{
  "d_model": 96,
  "vocab_size": 4096,
  "activation": "swiglu",
  "qk_norm": false,
  "init_std_up": 0.0654,
  "lr": 0.00756,
  "beta2": 0.99,
  "grad_clip": 1.0,
  "seq_len": 1024
}
Each number is 128 + 32 x the weight over its row's rms, rounded and kept within 0 to 255. Layers, rows and columns count from 0. The size above them is the row's rms in percent of the matrix's.

# layer 8 MLP up, 256x96, rms 0.285, rows 60-83, columns 0-95
size [ 88 101  88 102  94 106  95 104  99  99  95 103  90  99  91 104  99  96 113  96 107 103  96  98]
[[151  98 129  88 131 121 153 146  78 104 122 105  75 111 161 112 111 123 105 145 160 109 103 135 146 130 142 171 133 129  84 164  69 110  87 135 114 151 133 147  72 137 174 156  35 109  86 156  51 147 127 152 106 138 151 132 117 165 109 112 130 162 130  72 161 111 126 142  86  85 184 141 172 128  95  86 174  86 128 125 191 159 162  79 109 129 169 137 146  84 151 175  93 194 140 116]
 [152  60 100 169 145 136 102 107  98 183 177 164 104 106  95 129  96  93 166 101 115  77 121 126 154 121 105  77  98 100 179 154 154 116 157 197 119 112 123 138 107 127  95 119 152 156 129 148 123 112  82 127  78  59 181 127 123  84 115 160  73  95 157 139 141 147 115 148 109 171 153 107 134 154 197  77 158 112 114 133 172 120 129 114  72 131 132 101  72 136 154 127  72 150 146  60]
 [114 119 127 102 139 148 139 186 215  92  82  99 117 188 166 104  94 143  97 112 123  68 124 106 134 186 154 162  78 145 184  44 103  98  92  75 140 156 147  79 100 150 110 100 114 136 141 125 120 107 147 110  74 110 151 171 150 131 179 143 100 147 132 151 178 163 131 133  91  69 105 125 102 149  75 122 128 139 131 102 138 161 150  83 120  81  98 119  72 128 127 128 136 127 164  89]
 [115 132  96  98 122 101 108  52 125 128 121  96 154 172 129 161 105 152 105 136 107  93 169 120  85 201 134 187 113 184  95 150 159  78  92 115  97 156  67 138 102  55 111 100  45 172 166 123  82 163 127  86 160 115 120 104  83 100  98 112 105 159 122  68 108 128 115 101 122  73 125 141 124 134 112 159  87 107 131 103 107  93  86 109 122 136 160 125 166 150 101 175 126 163 140 148]
 [171 157 132 115 119 103 144 126 154 129 116 134 129 146 198 150  94 111 122 122 159 104 116  88 117 159 163 196  77 107 110 105  86 177 217  59 134 179 116 200 147 163 118 147 158 122 101 136 154 135 132 103 138 123  78 173 136 109 140 132 118  77 137  64 128 119 118 139 101 148  95 133 118 153 133 134  89 102 165 140 155 143 143 124 127  94  83 226 122  93  53 133 115  94 140 144]
 [ 79  87  93 168 111  89 112 101 118 161 125 158 119 121 126 118 145  95  97 106 159  60 167 157  49 151 103  69 168  97 120 127 153 170 118 121 103  99  71 100 184 121 133 144 139 111 186 118  92 161 197 134 111  79 123 191 101 150 107  85 127  84  85 187 139 121 141 128 129  93 156 156 123 127  66 130 156 119 167 125 181 146 163 114 132 141 121 157 147 111 129  93  71 162 118 149]
 [150  78 124 144 134 138 143 115 107  90  46 143 151 141 157 105  89 148  96 102 150 111 104  97  95  88  83 112 102 149 160 162 130 124  94 111 102 152 122 178 145 140 140  99 128 134 129  62 153  99 156 171 190 129 137 135 161 196 101 153  78  93 116 145 192 100 153 173 128 198  86  74 142 122 170  99 123 146 101 161 152 166 135 133 107 148 137 180  64 144  69  91 148 153 100 136]
 [133 102  95 102  65 112 123 105 136  96 191  59 142 119 119 147 146 167  90 138 113 100 130 163  85  83  96  99 116  91 156 141 127  70 121 117 147 140 122 150 162 145  90  99 140 130 134  82  94 109 215 131 135 145  61 117  83 165 131  95 121  91 128 156 189  91 202 132 162  93 118 161 100 143 151 160  83 116 110 139 115 129  74 144 108 135 107 119 120  48 128 167 132 155  83 157]
 [123 105 135 161 180 167 138  55 155 127 112 137 106 138 172 161  94 107  71 116 136  96 154 130 107 155 102 130 143 154 191 128 102 143 208 122  92 125 124 200 145 140 131  87  84 167  71 133 149  91 137 124 106 104 152 176 159  98 121 111 156  84 165 135 136  68 131 141  75 154 105 151 145 106 115 162 148  82  86 108 120  57  81  49 159 115  91 146 134 103 104 148 137 123 110 118]
 [ 99 127 127 106 168  89  91 167 107 151 108 142 142 159 159 111 147 141 109 171 108 133 118 170  96 109 142 126 168 106  85 106 138 137 117 105  72 169 139  38 118 111 116 141 126 142 228 153 159 123  82 111 145 125 131 175 102 178 102 131 112  96 158 171 121 125 132  97 161 126 149  95 132 129  87 149 209 145  88  56 142 152 111  91 119  96 132 141 146  84 123  36  94 107 164 123]
 [161 107  78 113 124 183 138 137 106 149 143  78  81 131 130 122 162 157 145 156 163 169 192 160 152 149 137 103  95 194 141 179 161 141 169 183 178  99 163 142 178 110  98 158 167 137 101 126 132 140 159 115 130 135 142 105 112 144 147 147 120 197  93 128 103 115 135  73 160  64 104  84 162 149 164 102 176  55 131 159 159 144 127 141 123  93 136 104 153 187 153 148 124 133  61 108]
 [171 147 126 218 168 119 157 120 120 135 137 108 104  84 129 153 141 122 131 114 101  65 148 126 167 151 100 148 140  79 138 200 146 129 192 115 139 142  74 147 173 128 120 124 124 113  86 125 119 117 124 121 105  67 122  74 159 159 188 119 146 135  99 172  81 122 144 127 167 192  76  76 112  93 179 167 170 111 214 129 121 162 103 109 177 169 140 115 145 114 143 148 140 114 134 137]
 [ 94 193 151 157 142 204 132  93  92 147 176 134 153 149 164 123 208  89  76 140 171 105 128  95 143  91  93 123 115 225 167 153 153  94 135 134 119 160 136 116 129  91 101 158 129 117 182  86  93 111 107 164 167  53 150 126  95 165 182 137 137 130 121 117 143 128  96 139 168 115 102 172 122 168 125  78  76 101 127 140 107 131 143 126 109  84 159 108 119 139 127  83 101 124 124 157]
 [132 150 173 110 119 150 167 164 143 130 117 157 203 139 142 116 123 223 103 149 141 146 105 120 140 113 143  92 149 130 198 162  89 155 161 162 125 126 122  69 102 151 101 128 156 126 191  93 113 163  71 139 179 157  99 158 159 106 154 110 120 176 133 173 130 150  96  57 139  83  64 116 104 115 163 128 110 119 155 157 134 117 117  81 134 118 108  84 143 165 121 204 162 105 109 160]
 [153 144 146 163 132 119 120 111 101  87 157 146 112 137 119  86 105  79 180 121  58 182 114 131  70 156 188 185  97  88 113  87 135 145 130 102 166 151 149 164  91  94 171 131 134 207 162 118 137 104 165 109 107 141  68 188 141 150 108 163 119 102 127 171  95 115 116  87 100  88 130  83 186  97 105 184 145 121 126  99 163 158 173 168 127 171  91 157 143 124 118 123  88 117 126 124]
 [117 109 102 113 136 125 213  90 122 107 144 106 176 137 136 120 195 115 142 150 169 122  74  86 103  95 190 147 147 123 167 130 162 154 181 105 102 113 101 148 116 183 133 154 138  86 106 126 136 144 139 174 106 160 119 151 115 146 139 132 109 152 128 157 118 173 110 106 170 108 134 122 135 116 150 195 167 154 181  89 197  95  81 155  69 123  62 109 132 137 114 152 200 194 142 127]
 [ 65  95  91 126  96  83 138 149 146 136  51  86 100 146 125 143  76 141 163 133  82 100 148 116 137  72  89 112 118  93 168 145 132 114  91 116  69 122 108 137 129  76 124  70 111 138  85 169 148 104  87 124 169 141 168 125 129 140 161 152 174 152 108 137 157 124 176 163 105  76 113 156 106 183  82 120  83 140 134 140 110  99 112 119 132 127  90 153 136 155  81 195  87 192  77 136]
 [135 113  83 119 183 105 129 141 107 102 147 133 187 167 142 107 106  57 137 152 144 163 121 155 123 199 146 121 116 180  97 142 125 170 165 125 174 133  63 123 127 110 132 148 106 138  70 146  96 175 173 139 121 127 154 145 147 108 128 158 129 122 177 185  56  68 152 119 187 123 163 133 111  62 140 191 155 137 147  85 147 133 103 143  94 125  98  99 167 127 134 122 189 178 101 128]
 [ 89  85 145 126 173 118 129 145 129 137 171  90 149 156 109  77 177 111 153  88 179 108 133 151 178 195 147 185 157 130 134 190 130 162 142 155 119 180 125 114 135 103 105 154  88 181 102  98  75 116  86 195 167 172 139 127 127 141 117 134  81 148 107 137 160 155 111  67 138 125 146 163  91 170 137 118 128  91  95  90 155 129  81 126  97 148  86  82  59 117 171 132 126 136  88 153]
 [120 110  94 156 112 137 129 169  93 134 167 139  77 128 107  67 169 181  60 114 150 109  99 148  98 109 138  97 103 108 106 135 145 143 183 127 159 141 122 162 119 157  99 156 144 183 204 168 138 129 134 168  66 140 132 102 101 182 115 150  99 122 113  93  88 100 176 147  96  79 143  90 179 121 177 130 149 126 163  81 144  91 176  92 178 112  93 106 183  87 159 172 115 138 114 131]
 [131 144 182 133 141  88 125 170 118 150 146 141 149 132 116  56 126 170 192 122  85 101 142 121 160  57 124 152 153  87 117 160 177 125 135 168 108 144 111 148 130 159  88  74 174 164 117 182 112 131 122  66 121 110 115  91 153 126 123 110 101 108 143 124 107  76 129  59  59 111 134 136  67 165 106 135 141  99 170  72 118 135 101 109 168 138  75 116 173  77 157 103 101  99  94 157]
 [ 87  60  54 161 107 121 118  99 166 126  91 210 152 148 124  90  87 142  90 107 150 104 135 100 135  88 123  76 156 145 153 143 143 149 119 156  97 135 161 161 130 102  81  68 137 128 194 170  99 126  96  74 104 132 113 153 157 141  78 144 103 126 169 129 127  70 115 102 105 182  93 142 137 131  88  90  91 165 131 141 185 147  98 103 167 121 103  80 122  80 165 117 122 128 115  87]
 [ 91 126 112 165 127  59 125 156 109 120 110 152 166 104 160  82  94 130 157 147 139 122 125 140 139 160 116 151 128 133 107 129 196 163 121 104 134 156 109 140 112 134 162  59 150 113 166 101 111 178 116  73 119 100 147 143  85 114  86  67 144 161 107 111 151 105 186 141 103 120  80 157  84 110 111  91 164  90 134 125 116 223  78  66 129 142  59  76  98  78 122 149 133 127  96  90]
 [ 98 157 124  87  94 111 131 123 147 198 149 157 113  93 137  95 136  91 158 112 158  84 123 141 127 173 191 139 154 133 107 143 132 111 119  61 159 118  26 204  97  87 122 150 108 139 174  99 177 141 141 116 174 118 142 182  99 108  80  91 144 144 128 124 133 148 125 134 105 107  57 167 109 120 116 107 175 161 196 153 118 112 150 150  75 176 130 143 116 100 125 143 149 164 145  93]]
# layer 8 MLP down (transposed), 256x96, rms 0.272, rows 60-83, columns 0-95
size [ 97  95  98  97  92 100 104 106  97  97 100 103  92 100  99 100  98  95 112 112 105 111 101  97]
[[ 93 115 149 143 150 159 180  87 144 100 123 122 142 174 151 191 157 165 185 141 147 122 112 122 141 128 158 159 116 153 104  64 145 178 112  69 105 124 115 104 149 192 127 103 184 109 173 118 162  69 136 105  87 149  99 145 138 120 171 173 144 118 104 138  90 109 155 134 205 135  15 123  98  96 151 132 142 133 132  75  76 145 165 151 129 112 120  98 117 126 164 151 103 115 110 147]
 [ 82 117 139 169 118 118  58 128 122 118 161 149 158 159 123 110 106 127 115 142  81 142  89 130 127 143 169 118 192 163 123 176 147  96  73 122 148 188  90  97 206 111 114 139 136 177 132 113  87 129  91 166 127 156 122 119 126 158 142 151 147  48 163  83 165 107 161 121 146 145 193 124 108 129 194  39 142 112  84 191 118  87 122 151 144 131 150  81 139 147 147 106 125 140 134 132]
 [163 183 117 118  85 122 163 132  96 110 143 147 123 116 109 157 162  68  78 116 165 140 120  96 110  85 150 123 149  88  89 169 136 116 155 161 118 154 106 180 121 127 134  91  72 135 160 140 108 144 130 113 125 194  90 156 130 110  96 134 105 112  67 103 141 151  82 142  36 149 171 112 156  87 116 161 207 145 133 133 107 118 113 135 143 156 160 158 170 111 112 126  93 161 135 233]
 [157  92  75  90 113 153 133 150 148  96 155 165 101 144 126 160 127 176 178 142 128 167  85 144 145 141 155 137 158 159 170  91 101 110 168 144 114  49 159 169  92 130 105 137  89 103 147 145 129 123 127 179  72 186 152 161 119 134 199 215 177 136 115 113 110 116 102 110 104 152 134 156 119 126 122 115 162 147  86 132 125 155 137 136 196  26 101  87 136 150 127 130 160 137 118 122]
 [105  99 148 120 108  80  75  90 126 191  81 118 105 108 147 137  65 138 118 162 162 125 156 150  92  97 175 162 155 127  70 181 149  89 115  32 154 156 117 200 132 102 151 135 158 130 160 157 127 151  89 151 170 131 140 123 167 143 148 137 116 164 114  79  99 107 160 142 154 126 152 110 118 154 100 101  74 137  36 153 145 118 106 162  78 134  93 151 163 118 110 151 124 121  85 117]
 [152 102 106  88 138 151 224 158 144 203  66 121 117 140 149 184 131 113 154 136 159 138  92 124 165 137  77 145 183 120 111 183 108 129  89 126  97 125 100 138 111 136 181 170 130 183 152 140 137 113 133 204 190 114 143 111 153  95 140 135 157 184  97 202 133 134 155  83 126  86 111 107 119 139 163 152 132 149 126 149 157 152  97 134  79 184 141 151 105 148  82 117 153 123 147 129]
 [154 126 178 143 109 127 127 180 113 120 108 136 123 128 147 139 142  63 154 148 111  82 150 133 162 130 116 204  99  92  88 133 109 155 155 121 111 136  91 123 102  73 164 169 166 156 101  74 109 157 134 167 169 125 105 110 162 129  91 132 172 172  86 165  98 203 166 142 133 153 196 124 163  52 159  85 112 105  91  86 172 162  71 105 145 136 129 141 118 155  71 126  89 123 141 132]
 [126 113 177  85 216 154 216  86 109 106  35 120 144 150 103 173 186 138 129 128 134  93 126 109 107 119 154  61 123 132 158 169 149 133 164 175 101 105 147 120 130 169 103  66 141 197 160 106  70 175 117 162 106  75 127 128 135 171 120 132 129 155 155 140 123 108 117 121  89 125  98 130 176 154  97 155  97 112 121 104 128 140 155 129 126 146  90 138  72 103 136 115 131 147 106 110]
 [ 88 116 132  59 141 132 203 112 141 128  95 181 155  97 125 149 111 159  91 130 169 141 131  87 120 137  50 102 107  82 152 127 115 136 124 182 148  86 143 157 104 113 115 133 112  86  54 111 112 129 183  91 151  81 118 135 129 112 163 113  53  86 147  71 111 106 192 148 148 163 112  85 136 147  82  98 153 131  96 186 162 123 150 144 131 149  88  86 117 126 109 118 144  68 143 135]
 [110  88 106 143 148 170 178 154 163 100  94 135 133 131 123 168 107 138 100 139 204 122 137 109 122 113 166 122  78 128 135 120 169  93 135 194  71 129 145 114 108 126 100 155 108 132 135  80 173 126 143 107 109 151 102 148 167 105 136 153 158  55 198 124 229 166 180 114 194 173 106 113  85 123  97 113 133 101 134 106  81 121 100  89 132 124 116 143 181 127 108 181 106 143 112 164]
 [134 157 134 106 108 144  44 103 106 134  68 124 105 155 127 172 181 108  78  83 169 118 135 136 131 196 130  99 137 137 124 123 120 113 159 153 132 158 119 135 120 132 113 142 160 112 136 162 111 120 158 121 128 116 162 168 104 149 142  93 137  99 157 188 114 118 115 124 255 180  76 113 154  92 136 157 176 153  88  63 118  87 178  89 102  86 145 145 143  87 120  90 128 113 162 111]
 [149 129 101 130 130  93  99 112  85 124  74 119 164 105 103 119 160  93 122 107  81  99  93 162 147 152 131 141 113 164 134  99 105 105  95  71  81 101  80 146 101 153 118 176 144 146 184 152 130  98 104 139  80 144  75 166 104 125 163 135 113 169 127 110 125 119 103  96 126 130 102  99 161 126 165 189 128  88 182 159 113 195 158 115 122 231 177 129 141  90  65  70 133 133 158 149]
 [172 103 142 120 149 100  69 102 113 143  97 198  86 110 140 159 137 173 145 148 160 135 107 126 153 141 109 107 130 146  86 108 153 135 109 163 144 103  96 183 143 108 101 110 135 100 126 192 114 125 105  83 168  94 104 182  91 100  82  73  82  93  61 186 195 163 115 146 241 139 128 141 150 149 134 166 108 128  88 140 154 112 153 111 128 137 169  97 122 113 137 136 143 164 131 110]
 [129 135 179 128 155 110 107 151 174 123 140 135 123 110 155 115 144 164  96 190  79  84 156 122 114  66 125  95 121  70 149  56  50 187 113 154 115  78 114 111 101 139  83 116 165 137 111  81 122 138 153 101 162  93 179 134 105 141 123 150 115 158 121 136 118 155 117  86 115  99  66 193 125 161 147 132 122 116  66 183 149 173 152 119  89 131 133 115 107 128 123 131 177  77  82  86]
 [ 48 115 118  77  85 122  70 148 106 105 106 103 144 122  98 118 188 114 153 152 103  98 143  83 137 166 140 127 126 152 117  90  72 142  77 129 120 124 155  57 127 154 162 104 168 117  74 137 129 114 128  67  93  93 161 101 122 157 132  84 164  84 135 158 127 141 171 177 194 132 139 128  93 140  86 131 153 159 136 120  79  86 133 136 117 114 153  47 157 115  65 131 130 171 150 114]
 [122  85  74 118 109 157 140 128 105 158 146 140 133 154  79  95 157 138 172 145 150 136  68 120 183 113 143 102 163 127 158  96 118  99 101 154 141 164 101 168 115 103  58 138  80  74 121 147  91 144 152 144 103 131  93  86 120 103  58 146 136 152  69 122  47 112 103 146 138 121 121  72 161  96  92 151 187 136 124 154 171  59 107 177 130  91 128 111 134 102 163 134  91 151  73 106]
 [160 145 132 176 119 119 192  85 113  77 131 205 135 100 121  69  85 149 130  53  97 110 137 126 140 163 196 116 142 172 117  47 146  87 160 154 171 173 114 113 119  99  95 140 145  97 115 107 136 178 134 143  89 136 158 120 136 117 115 143  54 116 158 124 151 150 154 133  77 155 129 125  51 113 101 183 128 149 137 111 189 107 116 147 167 123 130 153 157 160  89 116 118 144 139 133]
 [147 127 125 122  53  98  70 111  54 111 181 177 131 145  88 126 130 170 106 145 131 136 164 153 167 130 151 148 114 162 169 136 148 197 152 184 132 131 166 163 110 110 164  98 103 172 114 155 121 160 109  62 214 125 142 158 173 144 132 148  97 149  94  89 156 167 131 161 100 108  79 151 120 111 139 102 126 128 113  69 130 155  58 174 132  98 130 167  90 121 135 113 129 137 103 161]
 [140 130 166 148 196  89  92 111  74 180  92 118 146 164 143 103 103 175 125 115 142 141 151 100 175  77  49 155  90 140 147  85 131 194 165  98 148 152 102 157 147 116  86 124  95 176 141 153 178 142 134 174 110 151  87 170 115 128 166 165 125  75 149 165 149 155 134 127 170  75 185 166 139 146 158  65 133 138 134 135 128 166 153 137 152 144 115 119 113 143 165  97 179 167 122 118]
 [137 107 138 175 136 140 104 129 138 151 191 132 126 167 118  44 165 188 167  93 107 110 154 133 176  78 103 149 172 110 136 116 151 131 124 141 124 126 110 156 159 109 170 145 155 145 156 171 131 153 128 140 131 109 183 136 161  80 131  67 121 110 151 131 151 177 133 123 123 165  73 172 191 181 101 162 112 204 118  97 176 133 164 125 111  72 127  95  85 133 118  75 157 156 147 182]
 [100 102 166 105 146 107 129 151 120 124 181 108 169 142 150  84 151 123 182  63 174  94 127  86 159 147 140 159 114 116 127 195 109 119 155 115 153 122  77 147 151 129  88 163 108 158 168  76 139 145 161 169 152 124  70 104 130 153  81 112  91  49 126 125 128 143 104 132 163  95 101 101 144  99 193 123  93  79  90 128  78 148 157 112 119 153 166  48 111 122 137  70 114 152 127  89]
 [108 150 136 106 123 102 243 100 108 168 105 117 110 133  98  82 138  98 132 152 111 153 142  82 155 123 131  91 156 186 103 113 192 147 155 133 122 176 113 128 137 111 154 165 193  49  93 164 117  60 132 140 101 137 152 164 111 139  97 135 135 132 143 149 142  87 189 149 149 145  98 108 149 123 132  90 125 133 100 113 144 131  95 110 201 189 108  94 127 119  73  89 134 152 181 123]
 [202 107 165 100 131 103 112 119 155 108  93  67 168 104 151 122 152 130 190 174 103 146  94 150 129 107 128 116 110  85 199  78 114 197 104 151 122  97 158 173 174 180 131 136 136 135 127 149 100  62 113 141 165 156 175  84  97 120 178 135 107 146 141  98 126 134 110 112 163 118 202 155 146  97 181 135 146  86 114 107 155 149 105 135 107 154  83 150 139 145 161 104 137 138 201 105]
 [168 176 127 174 166 103 167 131 121 126 142 110 145 199 150 120 245 167 137 145 173 106 158 139 119  87 124 192 100 161 116 132 117 135 117 178 120  74 135  96 114 134 149 184 116 119  82 116 123 118  90 129  97 113 169 106 158  91 111 147 120 145 180 100  78 113  96  87  83 172 115 136 117 119 175 103 148  90 140 148 109 209 121 134 112  86 121 173 111 120 138 169 140 162 155 128]]
# layer 8 MLP gate, 256x96, rms 0.276, rows 61-84, columns 0-95
size [ 99  99 101  95 106 102  99 110  98 104 110  97 100  97 104 101  93 109  99 109 109  91 111 104]
[[160  97 177 126 127 118 124 123 100  97 135 108 126 130 112 141  81 171 156 118 111  91 148 153 126 101 168 151 116 196  80  96  95 140 144 180 146  86 193 147 127 190 130 160 121  90 163 175 143  66 157  95 132 143  73 102 160 123  74 142  83 175 141 151  90 156  78 155 135  80 128 109 103 138 169 104 116 146 200 143 115 109 135 144  80 122 167 162 167 128 125 150 155 146  89  56]
 [ 92  81 124 104 115 147 148 192  77 170 122  21 124 112 115 117 137 187 143 123 146 107 108 120 129 140  82 146  90 143 138 135 150 118  42 107  95 161 143 102 112 125 151 127 167 160  85 127 129 124  97 142 113  93 202 111 128 127 138 128 126 113 139 131 139 135 117 113 148 103 157 115  98 121  58  85  76 151  58 141 156 160 127 117 166 112  62 146  75  68 152 146 101  92 133  90]
 [ 86  90 128 123 104  65 116 161  76 105 105  93 113 174 128 148 103 125 163 124 140 126 136 122 138 204 110 122 185  94 206 112 199 123 174 111 163 125 114  97 151 141  89 157 128  98 103 125 121 199  88 135 114 101 106 147 162 124 183 111 142  78 158 145 170 191 153 143 159 129 172 135 142 179 173  92 123 106 112  98 139 175 117 104 108 172 145  82 112 130  93 161  81 143 162 134]
 [132  78 150 109 117 134  98 159 114 133 180 116  58 138 159 106 155 132 119  93 104 152 111 121 178  84 147  40 167 141 130 107 141  91 140 137 148 154 151 123 118 138 139 146 106 100 120 190 168  86 167 122 132 102 183 133  71 133 121 168  76 104 108 165 116 118 142 125 179 120  80  70  97 108 113 118  62 191 117 121 131 133  97 144 156  99  61 125 143  65 163 152 155 176  88 150]
 [135  68 139 129 141 193 100  83 149  82 165 133 131 211 165 130 156 135 150 117 201 158 149 107 115 114 118 105 125 117 188  84 177 147 107 134 132 137 102  97 152 106  84 116 137 139 141 147 127 127 125  76  67 116  71 155 150 101 114 132 167  86 105 172 127 106 100 134 131 110 159 163 158 178 135  86 151  57 107 179 125 210 107 110 123 108 174  92 141 108 164 156 166 130 126 114]
 [145 121 145 111  84 158 132 144 127 121 147 151 131  90 121 138 115 108  85 178 185 105 182 110 124 204 169 106 163 112 168 131 139 137 119 152 209 151 148 156 134  84 119 103 149 110 171 159 133 117  79 143 110 183 126 101 140 144 127 118 154  91 147 113 181 168 106 146 125 134 175 174 162 151 148 163 143 140  59 129 115 102 121   9 188 175 140 115 145  86 137  96 130  96 133 139]
 [149 120 159 109 137 114  83 114 140  93 153 136 120 108 156  96  63 136 191  98 117 138 129  91  88 139 106 148 180 112 120 105 144 130  84 139  92  91 112  55 140 127  77 105 112  85  94 159 113 134 141 122 161  97  88 114  82  44 102 175 158 141 120  43  95  97 116 173 146  69  90 154 109 145 170 117 126 149  74 150 118  81 111 107 135 101 131 102  97 102 160 153  87 150 101  77]
 [ 98 145  82 134 156 148 125 107 112 140 136 123 145 163 160 109 149 106 100 124 168 105 168 164  78 127 142 107 197  98 110 122 146 113 132 163 169 126 118 144  96 206  33 121 118 137 119  97 127 150 181 190 147 135  92 145 138 127 164  98  78 157 199 143 102 136 147 132 159 107  83 149 113 123 153 215 168  80 200 145 116 144 138  96 109 108  89 106 136 131 140 152 123 174 180 135]
 [ 87 131 157 137 145 110 148 106 186 124 117 108 117 183 143 140 127  91  84 166 156 152 176 153 113 118 115 171 165 175 134  97  94 164 184 206 151 116 141  66 109  82  99 163 170 148 130  93  82 156 122 178  70 115  72 104 174 133  82 146 142 109 174 164 160 185 143 120 146 151 184 146  89 138  77 132 141 134 158 120 110 143 116 103 113 175 170 152 161 131 100  91 128  99 129 158]
 [125 168 170 116 169 111 133  91 163 146 102 150 165 113 136 137  87 115 126 116 145  55 128  73 107  74  84 118  82 131 132 105  63  62 122  86 125 148 124 159 107 136 107 180 125 146  99 182  90 124 100 116 143 154 135 136  80 167  75  64 170 111 140  96 188  86  79 151  86 116  84  60  93 149 105 145 153 150 123 140 148 116 161 148 157 127 118 119 130  94 125 167 119 172 121  72]
 [126 121 123 189 170  99 118 125 129 104 106 137 141 138  78 178 122  67 149 137  85  80 156  96 120  99 131 152 159 136 156 196 141 116  98 121 180 184 153 120 109 159 210  75 110 117 123 131 100 160 126  72 113 121 131 120 102  98 141 114  85 140 149 135 100 154  73  96 182 125 173 136 145 135 115 100  58  77 124 143 143 119 102  90 156 200 123 135 149 119 140  70 144  54 138  98]
 [101 148 198  76 167 134 131 113 158 107 105 123  51 184 134 141 139 133 161 107 140 112 147 127 126 158  92 132 149  98  70 103 124 122  41 150  74 166 139 137  76 111 151  64 164 131 141 128  87 150 113 144 113 121 130 174 108  69 138  84 148 169 127  67 114  92 109  72  96 128 111  65 115 163 142 108 119 124 142 105  77 194 125 120 119 136 117 141 106  75 137  93 125  86 162 130]
 [124 185 130  87 102  98 124 120 156 129 141 126 110 134 172 153 136 108 166 119  49 136 142 110  97 106 190 127 107 151 146 157 121 144 180 154 129 168 126 152 119 108 138  52  98  72  83 165 153 118 155 101 148  88 151 141 144 107 177 171  80 121 136  89  53 121 126  98 141  85 116  97  76 111 144 123 141 142 204 143 120 122 161 153 115  94 100 132  76 130 160 118 202 165 109  66]
 [115 168 179 165 120 151 104 104 174 112 167 111  72 179 154 159  87 121 106 131 103  92  95 144 135  70 127  89 184 122 160 156 131  96 199 123 129 139 145 132  84 134  80 145  93  95 173 104 120 119 125  89  71 151 122 130 173 125 119 122 134 162 189 165 112 138 199 125 151 139 114 121  69 190 111 164 144  93 159 193  99  86 115 116 127 144 157 142 185 163 108  96 102  96 127 120]
 [141 141 178 127 141 131 124 139 131 102 112 103 133  73 145 169 165 141 111 162 148 128 149 118 119 176  72 184 147 166 121 129 184 174  96 151 114 121 153 153  85 137 142 116 122 143 121 158 150 178  72 138 150 125 113  65 117 127 124 113 114 228 198 133 165 145 157 139 166 139 140 100 165 125  92 104 123 134 151 186 136 114 187 167 135 136 152 127  50 174 161 171 176 135 190 153]
 [106 147 224 120 148 150 147  67 160 195  81 139  85 173 128 134 115 125 102 173 144  96 128  87 141  92  98  69 165 147 131  66 162 132 132 119 144 142 115 114 142  70 125  67 132 154 147 153  59 136 122 111 152 179  66 143 108 137 128  73 139 152 141 202 130 112 121 105 155 113  93 108 120 125 102  90 158 136 156 157 150 115  68 106 130 137  91 130 127 138 182 157 158 173 133 134]
 [103 169 162 129 139 153 137 160  65 154 110 143 199 101  97  66 118 239 144 122 127 164 119 122  96 106 147 109 172 108 121 167 180 162 112 161 129 146 177 114 114 126 153  87  75 125 153 115 140 114 114 141 133 102  96 156 133  72 100  83 213  82 107 157 150  93 116 160 140 152 160 115 105  97 138 118 178 111 116 139 125 110 111 155 112 166 142 146 110 104 180 149 198 146 121 145]
 [107 112 100  43 186 116 135 136  85 131 110 119 130 120 115 149 149  90  98 165 106 155 153 136 190  93 157 136 133 199 114 174 162 155 147 162 137 204 148  78 118 135 121  90 156 150 102 134  98 106  97 179 186 168 132 101 148 104  60 148  83 142 125  90 122 116 166 113 157 151 158 148 185 160 157 119 117 120 169 122  58 160 125 145 151 142 123 156 142 151 129  61 118  79 131 145]
 [125 115 155 140 139  52  95 101 116  67  91 157 134 128  90 193 160 103 141 166 117 122 125 111  99 154 155 107 174 162  98 126 122 109  54 168 104 188 153  96 111  94 107 100 107  58 123 113 138 137 119 115 171 140 111 147 180 121 112 116 126 147 171  92 148 122  77 119 155 155 122 160 104  84 133 119 132  25  57 163 157 144 139 121 124  73 126 149 114 128  85  81 108 143 125 161]
 [130 138  64 108  77 168  95 116 128  98 154 137 130 148  92 198 171 126  75 129 204 124 153 151 134 161 143 150  84 114 134  74 164 143 127 153 110 151 162 111 141  87 128  97 171 112  65 149 160  88 114  99 134 115  95 111 153 110 144 173 166 138 118 177 149 147 111 111 176 176 117 101 131 114  83 141 173 105 154 182 152 130  98  63  99 139 160 145 181 173  94 172 170 141 133 173]
 [ 64 137 107 116 126 121 166 105 126 164  99 154 161 155  62  95  89  96 149 177 189 144 123 111  85  90  92 112 137  96 150 124 134 183 127 159 145 119 146 133 102 105 133 157 137 164 178 167  72 113  79 109  83 204 128 163 115 119  92  74 155 150 160 107 148 134 143 145 111 133  86 143  86 106 161  78 120 109  90 138 102  54  98 139 175 159 111 145 144  86 131  85 164 159  78 116]
 [ 63 140  77 120  87 130 186 122 131 154 109 165 137 143 181 116 153 122 125 143 173 150 124 129 114 125 105  92 144 113 185 131 166 127  78 113  94 119 128 115 123  85 149 148 122  93 141 145 159 150 213 130 120  52 186 138 125 119  69  98 139 123 134  71 135 115 156 108 143 124 112 147  82  90 101 129 149  87 176  75 143  97 142 150  45  64 143 136 205 115 147 155 151 142 136 154]
 [141 145 167 145 179 123 142 146 111 198 126 124 126 136 125  85 135 139  95 127 105 187 147 163 127 110 135 118 105 172 146 134 177 129 160 161 170 130 116 126  94 174 140 108 153  93 137 185 113  80 175  79 155 112 171 125 124 149  90 161 100 117 177 164 145 117 188  89 177  70 170 166 161 132 143 113 135 167 143 127  74 122 229 116 121 193 119 102 121 162 148 165 128  99 175 146]
 [110 137 109 164 138 135 100 121 174  85 118 133 104 147 135 154 167 127  81 181 131  93 184 141 108 127 109 127 119 157  99 172 145  82  51 138 203 150 119 137 104 106 150 122 162 179 135  80 143 118 179 131  86  98 132 101 122 150 138  85 122 150 155 156  84 102  88 185 127 122 122  81 134 134  71 125 127 110 152 119 204 108  90 126 168 186 151 174  69 130 106 129 161  82 195 133]]